{
  "n_kv_head": 6,
  "d_mlp": 1536,
  "norm_eps": 1e-05,
  "qk_norm": false,
  "bias": "none",
  "init": "uniform",
  "init_std_qkv": 0.0244,
  "init_std_o": 0.0244,
  "lr_head": 0.0104,
  "decay_fraction": 0.825,
  "final_lr_fraction": 0.0,
  "seq_len": 1024,
  "train_tokens": 804100000
}
Each number is 500 + 40 x the weight over its row's rms, rounded and kept within 0 to 999. Layers, rows and columns count from 0. Numbers have three digits each. The size before them is the row's rms in percent of the matrix's.

# down: layer 5 MLP down (transposed), 1536x384, rms 0.116, rows 261-297, columns 224-255
# up: layer 5 MLP up, 1536x384, rms 0.115, rows 262-297, columns 224-255
down261 106:482502494482546451503519447502466489505522515564447446540458443504519464532524489512477517516463
up262 100:530562533515468507491538496441519558474515491499585475564475567456434466506485423449482570567515
down262 098:439488560473483533497431542513540516492386565500472491475466445517504491497470529502461505498489
up263 134:427523480536464595486467494502447503482538478501486489541492435539510434524445482452494509532492
down263 132:484555462545516543492504543532500528539490471488460412518509481512540477491494499513453504537500
up264 100:579481491510567440581471506433521448463481537480506488486589483499515530549491522516546516557462
down264 100:456526524452510490442470420519481569521494535480490501420503532456539444473452539549481589496535
up265 096:549467493533510529541481550474580559468517491476483511516452456497466480510426494473512497523525
down265 098:529457485496489504491540459544445404490478554533528569474518509528481460459547520491485543522484
up266 093:524456516470484538561437524465528503537505551500480467514513441607515435530495550458509482505496
down266 090:431563523497496497454508532512518496457520540498489521480500482512434460510528597527586520442530
up267 101:603506490504495465535482513527537511434510530509470471543443495527516473434528417496537469428501
down267 095:508437516470466427491462490443550545508517480557528477449593525505501588471534529492545563518539
up268 106:475561596531472467532482453487427477475472494465487469530524554442460515502472498487450529410512
down268 107:495496483466537487469499533462483466524453489508545440537532480491469500574481478524467533519486
up269 103:476481447440523501577526493479463372510510519556500450468522543474508565477525534546544555495508
down269 101:506473490563445486456537506546482433483545477566560556553432497510479474492565597535475492475494
up270 098:463549463465530485490473539500526563511562532528579459446565522545543509547553538454573469434491
down270 096:495532502460501538521558468548558457519453500479491466461430451509503493492503549526402530513564
up271 093:474468482526413515542565441499536477523536484543484499540497509525475415548575497462528521472585
down271 096:526563481460514479546440482502551524584494537521445550559476502426500522475456499535472510514479
up272 098:568503476527457435599529504480465532520475470495453457556469521582480520523475550449506519510490
down272 103:437464506501486488500522536480439459401441442478548439511462501597457526530474416491435551453431
up273 101:483553544562491481502531456548496451397447473485478535484553530538522489520511495450434481621528
down273 109:479481512475475507416537465491555550491487491464550467516486456471568503497480492536515490475499
up274 093:560483539483470494499467451495474450529515468522496542495463500501472456506469515537531566499530
down274 097:447533524465485542554524482519495556489537510427582478504501502450507467467552618415505462450489
up275 103:461448488475456444499482547534445444541555513423492529496535516511511513472510447438512531529560
down275 100:545482499535501528546448560479429526491508548503442470449519531473541579418565470439485476519554
up276 099:439461525484439540547489486454545468538547514479417523448462518544570508551519508524463424449462
down276 101:399461483467552480473528501470497445465465450496515514478467524503467525517527422541533523474534
up277 097:471465580489475508509488539548549485602568461504569449479434473504486538552441515541541451533446
down277 091:492549463481525451438498464557477494496461506497504528506548538479500473477585496539473488459536
up278 103:565536592519537448529479545480492548475513439537478481500589433485527512469446506467514598492561
down278 091:460443512529499465464484519596548479505535460601559576501514537506542483547518446550535468438477
up279 100:517498530474535585491457506541469472533473571514463557467442429453501462504527535498478495534565
down279 097:471518452506508513504513458523531569501522438501547497494490538485451520525614475557574473463523
up280 091:493535456487487528557504497493456493494529448516550473457479511495469536464523513553439446555541
down280 095:507441498482460473504550520591520485451467540430505524512495515432546537546434534507512443482559
up281 102:528456449553509500584515505511497442483453500539446563490561562576551510508421572439592600496501
down281 104:515541476530577547519492477520495575526448513457477563516606532526427580458536454513441462511517
up282 098:483498504426462485467514527478527454423503450494582535454485503527502461493487474478512514545486
down282 095:434502483546547471445507391536555478540452489554474469451470536524529505506511495527567492502449
up283 104:578490490502514489494513491504552533455468457495521564494391463474423520484534488432481444540466
down283 103:519552532498454489504479490542487463538579462453569471478458561532431505488419499494528485508515
up284 098:497564502542470474534500456448485559506565483520487464491531519448497550517434500568475427480486
down284 103:406516565598464489586475460480447430512483489482526461546467457484528493474487521438394528523516
up285 106:498563541474559525487466503498453496505435467517481514508482481408491479505558455497522534490498
down285 102:458511523434504561547487472484466563521460531491577504505493442482548502503459539534494467501483
up286 094:527376536499558479523500486499540530535551521475423533480585531577512401507449523462492514443517
down286 094:518543442554455563512537585536529485463476558506515462458424450419506473529493525471481508449505
up287 108:521489559503467544531590512426512552499461536533516517543495466549472491511513568517550531422450
down287 103:484487446470422540466460557486412491540491460485447557529431494436443559559459479534496474436595
up288 117:504537501511532470405514488462508534408521530519463471495479460493526467420535408571532501529509
down288 107:503477560519526544453498465500465513502513472506508498440536519535482516449568527525450528523529
up289 093:501478411479469508491508462489457507506526505505512503462512495455519595512482489491503511496484
down289 098:454519490453503557506526455459471515505499463508462498584469519448535499503454486485467457517532
up290 102:508518575532521488499462489510521434549390607446527467549537523531465483449451505463548456504527
down290 099:464497592468535474477538484466538484503491581515519519456522547474506533412473502492541537488519
up291 102:502528577466437537481470532550523547481558596561447447560516558577483476592535548543538479507481
down291 099:500522419478477506461498518547463455554479522489480510490505550459500515442551526474516452480518
up292 103:454540510528485504588506513489526497544510491462494542513460469539493473591528425485531496506521
down292 100:456520408447468472502460560563452490493528456490516465523523502439462572523479543557501530567520
up293 100:470541537555501506422540527463529547465453450498527523519555515458493478521512484503492575472552
down293 095:537529479521469436483573482513523479451512437474516454519607507507472519530429523446445478535425
up294 092:499491480499534524495515509532557506575517542538448476499496529591447527516528456461509476536529
down294 096:513523551548473509522534479476513516524481495536458485500502539476545486540426446509488551525542
up295 099:520473437533526539550513528458516515495533506510578496401385515508491470483473543518536479553511
down295 099:395493498453524537494471501489563552503501428571520457546470437423516474499539488459485462533520
up296 089:570475487519452455503445543523556494436485497573448572503501516505454544533469491525456478491541
down296 096:500483508464496581479482513440497506469525507448596490457384488465484509524458543488490493523483
up297 092:482441479556519578496544522515454460452472434511523520521577475546435472539533496492475473482509
down297 097:515522528472417491491517519498558545524508531455419495471417490471493453472510533490532564521417